python train.py --d_mlp=640 --norm="layernorm" --bias="all" --doc_mask=true
Each number is 128 + 24 x the weight over its row's rms, rounded and kept within 0 to 255. Layers, rows and columns count from 0. Numbers have three digits each. The size before them is the row's rms in percent of the matrix's.

# layer 3 attention query, 160x160, rms 0.107, rows 0-159, columns 0-79
107:095165165128160129096132150113126145116093145148101143129064108094098123109133079143132071077168140104113152152117146165141127111126117141150121114099089142169173136105133108135114125080131083123090094144148163158156152108148136126124115105
112:103103167121141100116139145106115111133094152139150073176106150108117134125134134119123118140144176161109138131072110117157054123154172141121115095105111117139137136148177128094122119135122157136145115104112151105119104096144130159158110097
095:152114104152121124151156118125130131114115114142139153111140143150109145144104143134118107089103144157144102103121108121123115132082112123116114141105111182084126090126150112112125156135153146113096159145146065111147152113103155154143113123
120:139104169132147095120107146147137116090126089136123129153116128084119091155088160108124131141085144101123130142106139137103117163076139150133085080138149137132120115077111149123158129133141123082147142153136133109134094132146105134105145153
119:097138146117128098092103148103114170100123134127072095124132149115111130151189108104137169148157087086138106089157080130128135141115128102142125100153148129130119153121076137104130151108114084103135128146078171166145115136135094123127161103
121:175119128119098166169128167127119113162120099131143052165139120135141138159075159144099128126114126146125112115144150156107101107131128137089142100132115077124106166113131113116177108100122169127139130138160129118145066121147125131126092152
108:131116133111166162151131118169150123140148121183123093127132152135152174158099123068133136098151152147117134119090127134101103111117127095123107143169094109123134117084164122143117140093128155121104166125144128121110135117123134154119119156
113:140147117118102123148140140152135145115138188156092128139073074131130138128152124146125105091164120117122130111119177149115160097144162158147137186111138113121096162112109145146102143140158125125145132138134143117111141122111136108136097127
106:130161123092072125096092142151151103134135089159146105127101145099118106129103116189130131129140132109125100138142122095113183170124150136159168111137149136135097104156101150148112154130119138117094115147116140085117104170107120085099138160
105:107136098106133133112102112126127120130115124138117127101136128126130192087147097117179112118163121128162167156135102125105143115139100069142169139146120153138113137115111140146137175188147143154081106151125138173093149105140153098124132153
126:155123099159119139097129125105103117149156140118118140084167122156095132106211137111146141133144090126131083153096098139121150108110081125152148114111108177098143157164128129172139136136120115151156129124122113123162146154113182082138111116
122:118149142159169162089129145125125105115137119129147132150140111141161152092093105093064109157120118134131102124123154106104128094139087136133126131144120149128165146124144106107105156148166105174142099156100152152182168110096129102154141112
104:134162182118140141107121142159111101155113146147105131150105154106138133157141157135138140097135156086135149126099106110109097152116102114111100145109131153116162166123143124096139154153116155108104126101157154112109165103093133141174128113
111:134081130145157150160120110125132140129133134149140113137088172117152163104172100113098117137154138148153168140124168197135161088112122160097165137149115125110130108132142137118130143141149150143167132117152195136096147096169147116088149111
094:140154140125178114072131125143125151108136144140148137100110097085115108126105118093167147134059127107085115123120163116115120122079145119150145173132089088097122117136072156135133111122124148114150157108128181123169139145182103134110122178
096:158137112141131118158148147131115111100113136142139102144163068094108130146104115110111174139116129111123178138099146112137133122139109104114125145112111050142118173104089164132113129093120140124141157125170097140140146095145152146162142137
103:142090107146124161115120081143134156157125130100089134108107123126121173181177086159136094120106126084109122122124088086088125142142110136145107133171166154135079083126112184151095123135123116140135142128101133132110151112144106101107113140
105:157134103180111152145089111114135143147129067115123086135108099075083152141122098146099119108128115119121112133113129140097131144141095138152159133100119134121123133148134183176139162121157102150178120146153106134116122099154118092116152156
132:117130092152103148132112121127104118140094130104121204129121066205154115115160132123150141133101149167144156149156122171105174105141064126139108141097093181139114102150131107095118125120128145164102136115134117139118137132125155108130140103
108:137093155093125107119126173124131104127141123169178123122103137080146171137135122179107108121166133123150122132118106114150115081108127116108171137130128115114147149098135096087134117094161133137117140117135128107114089103135142082130093155
097:149155173132159138147143147130104124082107109082115109101172131115155073142117163112084132151136144092144111148112150129127100122114163127085087146166153138106126186102125114134115088110125143081126147150173158127134157139135106171161105125
107:106140123123124092180131184100093115095126137149127145159120123110142073117146106119152144092151108130152096163165097164142156126134190128149154118148111136134124127131137113081113140118129125125099107099093142137126092129174137130103139127
111:145102133114129084138113204170148083197155130123134129110101125106116101166112169136129105088117107131157135089127102149164162137129118132105131102137103144107090110142161163088161104120100162111101113137153103078123141089124146117122133137
107:182134130121143128127145110129136166106125135098105114098135141144102134120159128138162119158113098115105100120095124106094119145168114099179141110096157093164129122113085169176129113141088114148125145086118135182151155121112129104139129135
104:158169144128153144177175126098128122082145106120117143102100145114093087141134139130113099127133088162106151117101141131139141164145145119125110095149137121104108177120152110101160117166151115085157116131118111133124147140178140121146096151
100:147114151161112135212125132109095125168123110127135112121134103193147124087115135113129117140143123149084117148118156166141123145105118137111138141116119119160126107132156099080151124125124125166109121158116127108112082125113128108133097114
123:152140130137130108163098137129148116149093086110168150141100109064113085121088143139131145132106121104132106141122124147099163127125164136128158079110126126154138112141133149107137110075155124131139121099131116113127157128110058161108140107
117:131129107076109096118122129132132132117145162130120138091105151100099175133114115123185140139161085119107101131115126104122178151164165144132116164128157133159114140110120136105117102106142144146133112105150128140128120125147111121116099136
116:120133149135115101134088069106117154098115118114114142154110150050103112175125116143126138141094167160091108153153120135110120144095149101137144106132155147135137071132123140133154121112094166108148142133113148110126129137134110121129170148
114:119096137127090123134102102134163177183151137125162119123148127084126105160134092134130142115112122149130075154150131169132160130137143134088146138101144171100092116138130138137160141134131161141125135111117121081120136139133121129149136110
133:183135097145128107124129135143143133165127134156166138130125155073103152104105119129147162122109189112102153102094148114139129149184128143115144110117107085125136136156129125139112140101117112135159096111172115129135147117116164118122123097
112:112124112146127118090173100132086118155099155131154119097135118193164111098158150072116112136123147122123108129092164115132114100161128105126141189125066133123123154130113151131084112164128179143113117154106135142143131109106112129139120100
088:141136140150125130094116136133144160108108121124157124109122109106137164154153117115107138107069102162120163115099148137123137124134119123121155095134089155113149132099171111124177076124137155095117062145159130109144131126093086091159136140
085:121135155149104065104139127145146110145134145182134100148163121135152140148155117110113142153150104137104125099098139076192130124121113089102120142104128131169111101162142132174108133151178169144098153102125114121102123108093142126131101167
084:106131127137123096103171072096108116161138121169096091128101149087149145133184087126127092126133164135126134078123144166133117148139129168111164128179129124060192118143149143134122143173140172128110113086095147117120149103166121115129124094
106:114107145124127155129141149121128149130109133142116112093129111116145094149104149133126152140104132114149117104090113125095120102145126144094119122170109100124105158085117143142141095106155156112170138144169083118127123112123105107106113173
109:095126136118146117117129125109089185099106125099156160120123101126110106142111102112157138159116092095128105126154124072141133131100162074119138109143145126155154103116134140109164116102130166100133115120085127130137090168130098107079169173
097:148097093105119152149111135165113146137109095124107097113110101112098146182070141160125129133119108113153116135176120129129126141139126129114141124119115105127107121163103162138121155124150121119147101125151121128101114146169123117140127158
101:168107128148138104114119135166127075180144137205137125130150110077120110129100094154126153113112130112121135145108112107105107163109090134094112137165108148108121157142107110115125148169135140087093130117188101104110140146134170139131149096
087:125137111160111138139112105127137154164152133113123104130084145139078126158113132173102149139116154146099141117101145131139105146127114173134125123092103145127079106133108086134123134124129149095141102108121139125147133148148159142161080112
089:141128134135110150133165109112119131093155117133138155167136112159101102090094140167130107140193149122121156129091109136180154116129161163096163130133132104150135159125129175145148152112109129141135110110101103151130109118115098127157092125
091:117150106128115113142127119108149146102171099123126169081158166175135123088114142103152124098122135123157104128140132116132122151096101138121107069133120116139113106114159097094077131151099122133108118128133135133107143123119180127131099125
090:139161105149160106078147139117090124130114133124141134116111113147101190081131151149107135114168143110141156128157124156106115108129096133171099135141127095110076120155133149133153140148124125109128147154148121085093147107123128102131114097
088:127164117111128145124128111117149159096124146100145150111133148172158111106119124159120124144147111159112147075052148118106147112104132137096116146135084170174108134145109146131127115128147128158135106108080080130142155112137138143175134075
090:086111124139104165125113143114134099097110143096110135104137124136136126144098112110102144154131166129166142108102101078139171115133118158109109150152146117156094174134174149130128149097113140153132120094125138142156142099083151123131151139
100:136129100100124108132121105150109120164164135124143140116123174135164142093109126113153063118103144153183154133128116188139152168110084117084133127129129149106112126153147144127129141145128135138133148143147151137125106114116169136125088090
098:100123093127121135126146132125102108113144125106109143136121062136112113107142162105162141153113141134136109084065124142146167091134136103137121093180125145113116095135126149108137123116133115136087161119153151129144144129138130142134152137
077:094143129108124110126091133138136133137147173128108124134122134115129151176151165103108216090084145144143144094079146097145105129135145150097101170124132178191113124138093110103108118146119143139122119145140153118107128095160133126150141131
089:158109124130092103101154174133151118131147127148160082109127103120154175161143115095146107100116107141137125161110129100123121159118132090068146180138166124135113168087131129135136157120123130117163108118158069176128118138152141082129128109
099:148108130171136148143141133163155100190117094145140076129147153102090113160162146138127149119131139086100146081140130144116130152157153134155097119121126140144096121120149148118130137141117105103120137118181089121121164083142132152153108124
093:139147097089167154100128110136094131148139103145146184124143125142135127081152118148183093139166125108095128156122128130137127109133130154164126143102086069141120122117119108164203121119117115115117103121127145182127150132139117132129091156
093:144103128098157144129157107148120160136155129165138143129119102096126118136136125145147144109153164125152150126094127076133118149110103147086131173126150128121147123120170112164147138167138125142143136098147076139072116117124151158117087131
095:126163131104111134124105098107107138110106120143157166143077094090124103119141085123123097135124158110096102126117141165137104176155148160147167140122152162165132131150119167135133184161078107141098120119120142120113124094132122078130137108
088:129073101133127136133125144163113180112109113103194158131120079134142109119122156132091126136068146100099123184149150129106153112145111115110115111114116128162114096107148172112155147134119088099122141156119126117131128128156172113098139123
098:171126113130134182121114139100156134143139147162123157145116122136136148148172096137106119067131131152141120134085088145119132144128098143122121082111114174107117115127167138117144150111114169131119128124122130099100121124140169103135131149
105:164178175136097123138134135146153136136118158104098134119115086118104118102138137130146160153105111096139121070106119115118134151099130150155148148144159134160098109156116117117115089128114112147146136093109135144168125125140136135073135118
082:103136120122136121062154120167160128158153159158130124105114144069126120178111130112163099156112152092103119118103132089167085101113112141162085113126102161138121132108127134123143162135132110098145087083096126137128124104124094147138103124
097:174118154131129146128125104151150115157131109112127112106110147148104115131150145122167132146163119158116119139145189100142091111116161120128074118120079121117147063156128133164143123073107142144089128115132143112114122102122078139117129118
097:135124112122121091170104104146158166135116114114115107141135088107131118152081162130147131110113135118099096115134073131105105069163150142126138152147129118131142125112084112115122096110143156160152126098108137137147117183135076146119137116
090:121132143103108087121105090085186102095150153137126110120092140159093096089139133141147121117119137146113123119112131124138078171130140104172149175122181105130160084115167138133138117146114077093174142111119158169108176105120154141123141183
092:124082159144118121134162121122115159121114138106148172125126137126149111155091102120090138125089136100108110120132114132117097182103138086109143113132179158161138133119104128116131117153129117116095122154119139098123116155152136101120121109
102:182104147132142142155122145149146151145130104122132142140151133111169122147102114152134122140142173167134146175119130181154164115143097142084130149134134126138121149143138137170132114162157180100125158128175141117137124125126095113135117102
092:176134091121125129132138132179127127138087115168178131133132145141105192121134134141084174117121150097112183156109133111113132115142076123096095147132116123111121135126096149141127139167184133129103136109146148111099110138150168131107093123
090:151128107144090090118107102120137147162134152103135148126101108125139101121112155131123132177111106131093144128151143104141116127116140126131142068133142102117147114137156099122145140116115118088108128165140111144186188144116095158147176144
116:073112141119088118123072155150106129169134116141147109110152084125167105121089126123147099151096112145163153104103168109148111158144086144116145105127085095150173123095129089177140135154130132068159117169122123107154115138130102147122137143
123:154126167127135145112133136096123157128117138104152155108128121147132088123138113122090100125148125157139122161100141109150119188165155133099139127140135141174114118153150101193124152145138172098163154120120110163140121143131079150180139112
110:103171125137135123102133110115146113136128133147100166154085189148133147127102154166152126136131093121085108154134163129159096128119101153106107129109128144142171118107108157133118170166134121126110109127078124078148164109082148139143117128
127:117105171154173143125135120117143134135138107127112103073129122136126146152155145130082123131096171092112093089105148131159133141134142130131156103130145137140128151097130136169089117124132133147132103131131113136108099157136138110134097129
128:113133127112113078158094121112122089107132152113118100125136094165132110082119168130130141177118094136117110131167129109112128110132178109136126169130127134142157113126118090098142126093119126149168114131127136137117127169104095151125149115
121:135106117133124136125090132141180126112076135157120116159159145150112102188100153171121126132102124115127158160148146101112072142158137158113144137120113127084138128097099126074144149092131130112127136177137102102149146114116139122138156141
124:162152150176131106184130126152133086135121142163116132098101145114137092114119119128115097121145168127162142117093119132118111160131105122120115150151127101146117117157142128174088122143134173145099103110177140096087156116140162149146111115
103:114120075113103070129143149166153098163132108132150161129076134128112118140119108125110161129135153154173115119138154132101150119148116155102110139157133116156140144093137146138132174123153148116147093133137097103117118120136141122137111137
105:143134159133147121078114122106122147117121149155144127123127092116109105126109127099158180132121128145128123128114130161140138116130163169110185144168124163120144116108131175158111136142137164066182152150130145105147154162097132135104103104
109:112159094107116125121123122138179100170166140132144178083148140136131153136077158127108149087114099144135158120080146113108106107137140135132131104144155185145112135144166098126142130163126162134121120111153118136104142110157138097144130131
109:164133143146145150092102162121132147120136125123168134130141150159137111093159120145126095159102145125162136153122123123083156151100135096129099148153097126117109108169105169141170133127145098098152147125150081118129174157101123150132144114
111:113128112149145137117175104158151129114142120136131147092118135107123099093175144093118129134152098167079114132108126109145091118132157104147097124158110118147109107152085101116116138144132101128092173161120117154139152111108175139115173153
114:145121147112084170164109120110119092070139121087112133092170081152098129106153127141153151149130169130141132144125128124162179147116136147149142134070134115111118164142132135159110126121098120131158098092139132142128069132125152139140175109
124:143128107098120095142106134119107103177142085132140106109167143161131124124163154108118108132162132144148120148151158158162155132129087152139152152117150109103075129121146125138105160141092121137111133154121141125130131142119157125112116102
122:146152092136119111143154161120122148122122124116126157103149119130112101127141092180132134133114127141201148114089124098131090178144117161110164119167152122152136120119139121111111133107108125155156114119119138137105122144119119119138159127
111:142138093086157125163105128111144138128148164133102096167156141156146127123116126079158095126097112122155125144127106110144101141094138105087126100126136089144113160135137183108105118099113139137109117110131102096095142064152146090150135166
112:175089132144140094109127113157175134104111136098129126082146164110112129155147112123133146153111151159151138141106128117135147181143161180093149171121152134129134128131118171138127182144142148159139118140128079128122087135084153115114190128
127:106107144088131107131154139144114118117149115127151098105114098091154146201081145099082127113109145113137137095139113119142115144150147148090116129090134167118135129155136143170143114168104119103148172099143147095126123144113113131165139125
111:121124097101167110136071091128108155123139099112164129174128127146137122085110130143143086135138147086088137174157170113170147116125102151180108131131087082167145150166130132125142135134148117126113116107087163102110156162096133139137103124
115:148157102128181141141098125127143119129114127121125170168104144121097174156173088119166148153142121115081132122112108088137153150110115149124105126146162120128159134131177157097153145130134144068106124104167121099067132110113160081117100122
106:107122118123128144129123135120112095054104117150184165148141114116134104121119102139147104096146107125155142147136129106132107097138172068132113156159171095149156125171145127093141117129146111108083089140122143112101115105153123094156127095
104:138102113152149146126155104148102128132135130108141174145053095192148108123130110140151116153096133118090116184124116153111108161158081128115159128149138106153110119137135148173122142141135126098105113115133132135167065157150133085120139122
125:155110081153108133129141147127138128142135165184129107128134095127142138103172121176069086118143116133167177126117145146119167128174121124098168138136101122135155123120122155142169158110147117126174131131127120083111156132131139161121136138
124:107125183136121104153102097117152127104118117122135145084112078148148091142121170146107135118119093130110091068123176086093145079137133131192154126132162106142102128175107095091123116145136105117159106119131150113175135110142091166142145129
117:132125133140131111131159088167142148164125182148120110105141137061140095158099104135133124098140171117133112118168129070106122141127142113116131114147101099140159125131147105136118120139124117121153148143108076097124122146184122148116126150
113:156137172102153121155124128147139125154161150150114151082151152109150137135134130120109150130145117146111193170149185143145149139140123159094149122123148103122156120114087117151140145137106170111139079099122143137077089173155072130132127085
113:106144139148164107157149152112098144111079124124130138156101152110083106157140123113131095159131099109081101145158106146080080135151144140151121120132159121142113144150124113144125107142163095123115132101074137128188110156099085149130143141
097:114158106128143118151100096098071137099158113133102112132162148121123131118121113160168111129099148137118120157111133122126070148138082080126115138126129112147119118133168112111115069132125103125150146128115145167110117147099111138105133146
119:102085150152105098140122107120130131121147146125105116148147163119127121125125140126136141154100138078125114141161121119099107136125109128116114103091141148147156117143069111137105105108134166143145127172105134150100118154101133125138127152
114:124079137154150164148144144166129113164156148151156116127139151104149139134121095159135097122122155116097148144143136118167091156105123102102130129132155128085099152149150084085155076132190149135116161132128122124126160099128137160160149126
118:185106136130119130113116143153120129211148130154133090095112143150111174087126150159101151079119182091132149175123100131111124115148109171102123151089105145093141143104128159145112129155121094116097109146174145128110128111129148138149089147
114:126112116120140152114116147100146130130152143142122134115157134095138111091161118119118125132123110099138142159166139118161077175139127154154126128079156095135157098089124120105119145144116140091115112122119124120117126170112151096087192112
080:121163140082128128146145095116120116136130168124111123117100115126117142062157100127158131116151150136166139143113117143146094106177113141117134102111129106117134132133144136117077117142130123201150130113093080111092120119166188085163113109
077:136084108146129153160150120067138100109134109149121165097170107110110120147156130117146083100147152113112087132147120081132162154126174084131127119137076111131145144151122135150146138105160143105126120094091162109098157088167143140151122170
083:115139130135128138164113138102162106158135153192103176122119126140145156104108142131149087101149152166116152096118156141145122128158128093140106106137140148116087114139147133134093133165137168103151136134080147102177138136143169116179097108
082:158115149131103105133117156138150109103114121142127107129106094075146101171122122135118139122116150111134159105092116093113106154130146108099124075135137158161121124125094144099146130124099130114134130153127112147117148119149135155133120161
078:137122136072097115113122134081123128105104147063124161098110054168141150127123146085105117150104069112082100129151095087106125116118158104099114138108151137140095128124093130139100130122106154129157146135125142114146112207114087136094123148
085:166117143143133108178118105143170136146115119121095126111123101099119108210072125150138112137155124120172107155145087105100127156143125128091095086118109160120146143117118096138136156134151122141134099118097110088106091113135104106122157162
082:144160158155112120101143140168091129151150135145129121097149136113135171189127102147070105156104139123148140119101182093140135155120089109113131158145095113114110118145132139168120166167107152119127149131154129111089126122126095139128091174
078:129128105108068074114115120145195144118167122164111108129143113093122124160147148116101136140109153153117094115093091150158108103106150142116150175132096153156105123128169174143103125126152159107185141115134134115088134110113098122155135152
076:146129139134103146150172146112143121112124154167148138107146087100121133134153131148116104144114124127127124108119108108142144172110125163122168135129134133108161132120115116132074147156112136153172138170103135102154139141136127097130135137
080:143134111166160117150104172146158129120145110138146118119139139142121105111144077111123123147186174111140172185119140151128159159123136114111135124165087118115151135130100152147122131155124131164081121147177094118079148111141107127188106138
073:160151104115124166155116141107092146131102138141160144207144140140143127090120126167147110153127160098141109121139105112080140139123117082098122152146101104118115123145128136092152105130104158114088129143123165141102135107103204135127136145
073:123125157119106127136084128151133160119116138127137124116095108125156146122136113154119116122109123103109142109125079102114115170110163081112136181129085146132089098126113115121114148167141144157123126099156138136101165128148122116142164152
071:155112130114136123179102103123088140088141157113119159130136135140129155147161156112116153108105142122131124058119095117123173139149115176115142195110134131147122110127120133144091171130116138109128104122152148141139149111109148165048108141
088:143114111157117132159144144126119128196148156164132103174109151133120158080119132131129122121105141165154120127126133154158111142108090113117139144152101119065135148106147128123127148134155101159123148180148125134118148156103175140090130099
073:100135124091121117120175151133143131144138093125132126114103092150162128126154150110134122127163116104190097122109103141109135102119152135143129114115196142158132094108139099084120121139110109084119169135103131139125100103112141107084115156
080:106135128116116127135140126142161117121161135134136093116125088135135116090093156120129164132129093153147130089066123082148136125115125120093181149070158123146162080151130116154127110108114138107147155137155141122130127161122112139130111101
071:096117107125174112160125141124130132112143150159126139100129114129191148141113142154130128109113160147131161159131122126148119119102135124148154146149132176119095163100160145107102132112169116147159130118155099095107128128135150056132174111
078:161138119132094102149079124143127102193069117125161134175112090124096135165088132146166130139081125099126110093105141175126152137162139116111107098126127112126121121096163178177151135170147152150131139149155132100111116111130103158137126103
075:127146100099164098123120111100120140126154105136167176117140166070125153120109146128135098174131151149112137133122134107118137120120089105157120101126147111125132143148157130138174139141133106114119130115157163156114157116140151110096088141
073:171103145091160179149119132112144136159134105143134143154135147089146150115117098095171128175119126137130114120125073169127138119090100190094132115121152157106112167126150112097095132141099150118143163080132140091100097108095172146133118095
071:141145161137093122108097097103101107137204153111112148120160109135140064097109169141153133106115139128135094131113167137128088130165111150131109161172140107123128135145108145097137144162154094126080117142156146127106124154144152109123143117
074:131103147132097134114131161118123189103113084096134130129149116171151131173098160154094147127097144130112127132167143128152155122118106121126119109103100159126132107143155108168127133184123088147142126154141126102173142182113137142119156100
085:131132103125107123098122111176164097200132104125131113125124167142116168112105121158088142166117127148126172156140144187121118144127088128093158109112115118101136108110129100160154126158116143131092118111109096074125105118168155125153112154
081:159138136108125119146140143130172095131138120107146150094117087125097083136108162120164148100134103112124102105128148080130074109113106143186090092158133107138124122122114117115145083123125145136127092127083154130173120133138101141128136146
071:138162122131134105161147167136160140127154116111084144128110141104139094168108165156155092124140083135102135119117128102154148098151180159064077160142130155138148134097091094152121160133147136096163085092120085091146163175165127137125135111
074:155146175113155151102142129124156146135129123178138133108134141129133136120154144100132119130166132102158160114124112086119084106095171137131151112123132136108160052104107072161177130136138140134109132135122159094119126114128149146108138149
081:147148144145157137135115115135111130171105124132104094151108114113119106104069155131108098190152118132129118136130130158093129105143148119152130116104127124115150132076147097143128147103137109180143136142094128113133118193162115111111097109
072:104140170153135168094151135101122161168113140117108111131112116120149131093167113136147120163111088119097130107107142119123102191135112124112092155124143102102137148069159131105116116115078118154154133141104093106177160110123134166134133096
076:080105168126106139120169132144101135096139123088141129135103183108139118178089175150117091135122138099104116118145137108124061136085182089124122129119137121132104127100150114111155111152175146126165164153125114165143162146122127164108112129
075:127129132094107172133136136144178111136117160161140124179102127094155122126159106155156138123169139120114157153115121172125141158103097128091145103095162160097126104104158121145158101145157162123127139107165178137116159085114125125158132079
083:149128087111125152167154134129127137113167133132103142116136143127072164094162140142103139114147143114108169186157123115114108121131123164113148148138125086117098140132120159124157148136145115158144098107166109119099116135164157151124122108
069:110105101178165127138146139146091106089123150097145163107114126159131117123121136121080117133140080129171135126140140159131086095132104161154127112097145132147131102136127114102118141132139163112130130153112132095101148115132150165100204100
101:099115163139153112099107097152108155141119124111129141105134169136125170108114135102147077139107094132135159123124131175150103138140155138102099129119089078102118161120142147126139139114137153106120151118161117136136102112139101084154112134
097:157121120150148124125129156127129151131131159113115140158159145092137106159115136150153101133119088163164144136084143097142099138150131128096143107116141138143099140112132145130124112103213192094127104093171135098099116126164094121185105123
101:150122126106133119074163143131162130142138121148158138093117139114124157167112161165186098091121124142125109121154112113138123110113093106144126109111149145119156099135118139132159162134166139097046145102124095122161139091128140130122150130
102:145117130122077122127126126151152130123125118138092085104154078147134126185150177165070153135099143125151081087110139160120130158165137114142118165155111117121112139082075163149098173117145111138138122143134130097154093122139101148159104151
108:089131109139124106073116124136123155106124143105128118153136084094126137151135141139140141127136085118133086122161101144089101110075136070100138123129099137145128114127128114107167121109126143103176137118082112165141097166145045136098157158
108:105120156143140120129133137120135132144090109171105106154065105108141135143090123094100132140109132136147101120138119140150108118138135129121142091103110139150131121078135127096160166121132139126169084133140185112145095121135111145128137140
103:142140155127180129130102148146155112186174136159129137105137144113116151141128129127088103129096159130143172145075157110115150141103082154118083144161111082133105128114142140162143146181103176117120107113150107096070094155106126147161120136
099:117079085121130137111131125095133121162175139163101105154140092155128135118155092135097122085128152137164109123158130133124178093138106096140159132134112118084130169131103171160099184143129125095150127098146102149119141108139139138150124135
094:091158141132111154132102116108122060127131106145111148148133085124132115133123129141091171113164115096132138134108084137135119102132156104127155096148119162164091109186114188103146170095096111074108157106088155137120098130144113167114110093
094:110152094150133141131141130122102148114120142122134136112120153113098157128144127154149155139135085115162155149113131152097113148124109104109055098137127133138128116164117108099113150137152108156127150112145158132100170134112136145116127085
087:121165116104129137117179147093129159120100095150141149148114105163169146099144102120107066146117136157123149118130088137109129110108067099136143162170136135104116142122138154076105127102135111143125130140123091116127144126121135119104119162
104:086153159103165152143133109143145138092132144136122125114117118141113121058139158079110181187112149128122172122095189096123099086068162108136111128189112114121102155109104111118085103101138119139155136134134171148162140116117143128120139096
085:124127159139123125111113080124143067140130176124146077143092148137109128171116098126119145131141158109131143119126127099152148127121123133158141155131175118099115144106119142161114136143091125143136104094177131155138154157112128162184149130
106:167120113106129131124115123147130125180138098145161112118141161123150139121133153136148167089140133160163134151176107183157157148121102130106116086135118123111101117122155096138131142131142153125114127152132133139113157097146157118107167123
101:118131153101146119135118110103146160100132115125127166137091080131149133073113126111119108121100178125083118112090167111101155104114194109139141106128121098165118115133119189091123129134096115158126169141131117145120135159139125143150108094
085:108146173129160132169068155147143124065150139146155127156173111161126141100133099089145133126076105095118140079105106110111131133137132147135118156087103140140121178125130141130129135130140158109140155112141124093159118096110104143139152157
105:124102125102083119124125094163153121162135097113128139115088156135123122116145081159135108125129111115135133110183097136096181144188143165082138134151127173137076110155132160099134128166129123160115165142128140146134124132122131143107083150
099:157132122147154096141139132165110129141104112117112117128106113093101118143141143133087137108142115130114124117118093124118128129171107140110143148111098126127144185126151140155086114136112142134177116143166106119112127139150159107159108128
098:113135103134150139108102114170090140143140123077100141129090123104120101106139121160164105150133137131147142194157128146140149143128128122198153120099123146163127125127151157120163132146078102131107138091136185135130150141132135136124060122
094:141117128108170108143110129135144135142126134122163144107138101076112104133132178102138088124132181102168137106133134039148147148118131128148134153139142143101139153105181156113137128156169143077133151120148145076129110104156162122131116140
094:111155097087151124124167100097122108069116093151161110138132116117109090101096136100146134154119121135112113160131135131158108133109111150127096137155129089088121099154127065087148140163120127108116168133186130127132113105105121097139136154
095:156130111116096165169089169126118137117132134142131111159102147169124147091094134148169121101075099112079143185171113164121144058095123100086139133131134137162128172162139139085141161073115125123132176136119164121162108169150138131120153099
093:137114110122104140126140121097138119179106101178145104127089149130093160133137091143110161114081123127122118102106167157138139085128092142123121117127164140134141142144134127135151159115154166115136097144087126084104169102137162123105111142
105:131160138121112084146118152107119145080131137093084150135086122159116093127140153119172147079132107103136113127140123106104144096149132122196150113152167097156129091168132138117153099100111111148102145160108110147136168133123128147107143132
099:155111118159146181111150120167137089138160087103110104149160128117094125158100138120097113183108109115082123118141154161135107149132090147122116084130127137169111140099144082157137162147151112114186111100137121135138131150146098139133087166
094:108113168137071110175122069099143093138161117147131122168140138133150088125110142125099151111151114161110155133128190098182147120120123105141105115114122084059141125137153121154118141170165127142136127143135161141108134147123070112164119126
098:107150128127100089125178132106106149130100136144123129161133136093114084138092166107133157116103151123123099156147095102103121121175172128140132082132120104117148150162141118096110099150158134111161117099140165127128146161117101124125119172
096:149176120103107129176109116089169069095147143162096151063101154102123113125135138141157108109113144142131104102150077097132134147149143128180142114132172142136127090163149099113134105115097131120131149102108154170111123109153116136115139144
095:123106169149108088130155137144105107087127191122113145128106114101105080171131094130124123150112125078117085114132095141107096169133152098159110100116168117114090117100077106121136168179096129110144128168120126114155097133166107113149163094
087:122129095169120129135129132134116121162156139151128142133144127150159130117160056151150122128134147113135141159124134167097146152104114142064139171104143120176111102178106138130124099164133142135106115106151099092092119117119109172116153111
105:166134106147138148126111155137127107112131150122169121142121110133092182104149129172144121068126171119140167135104123138088126130176117138085116131096112115103108180123090118124141134122183093135109133129152124106112140107122149149162114091
091:158133107135137121098127064141136164149147159134200151120133106144134127106100142068125123163159121112100148159138143111124101120163115125165140103127132092126107144105120125160095132141125120102105154157152168118159125148136110126125146097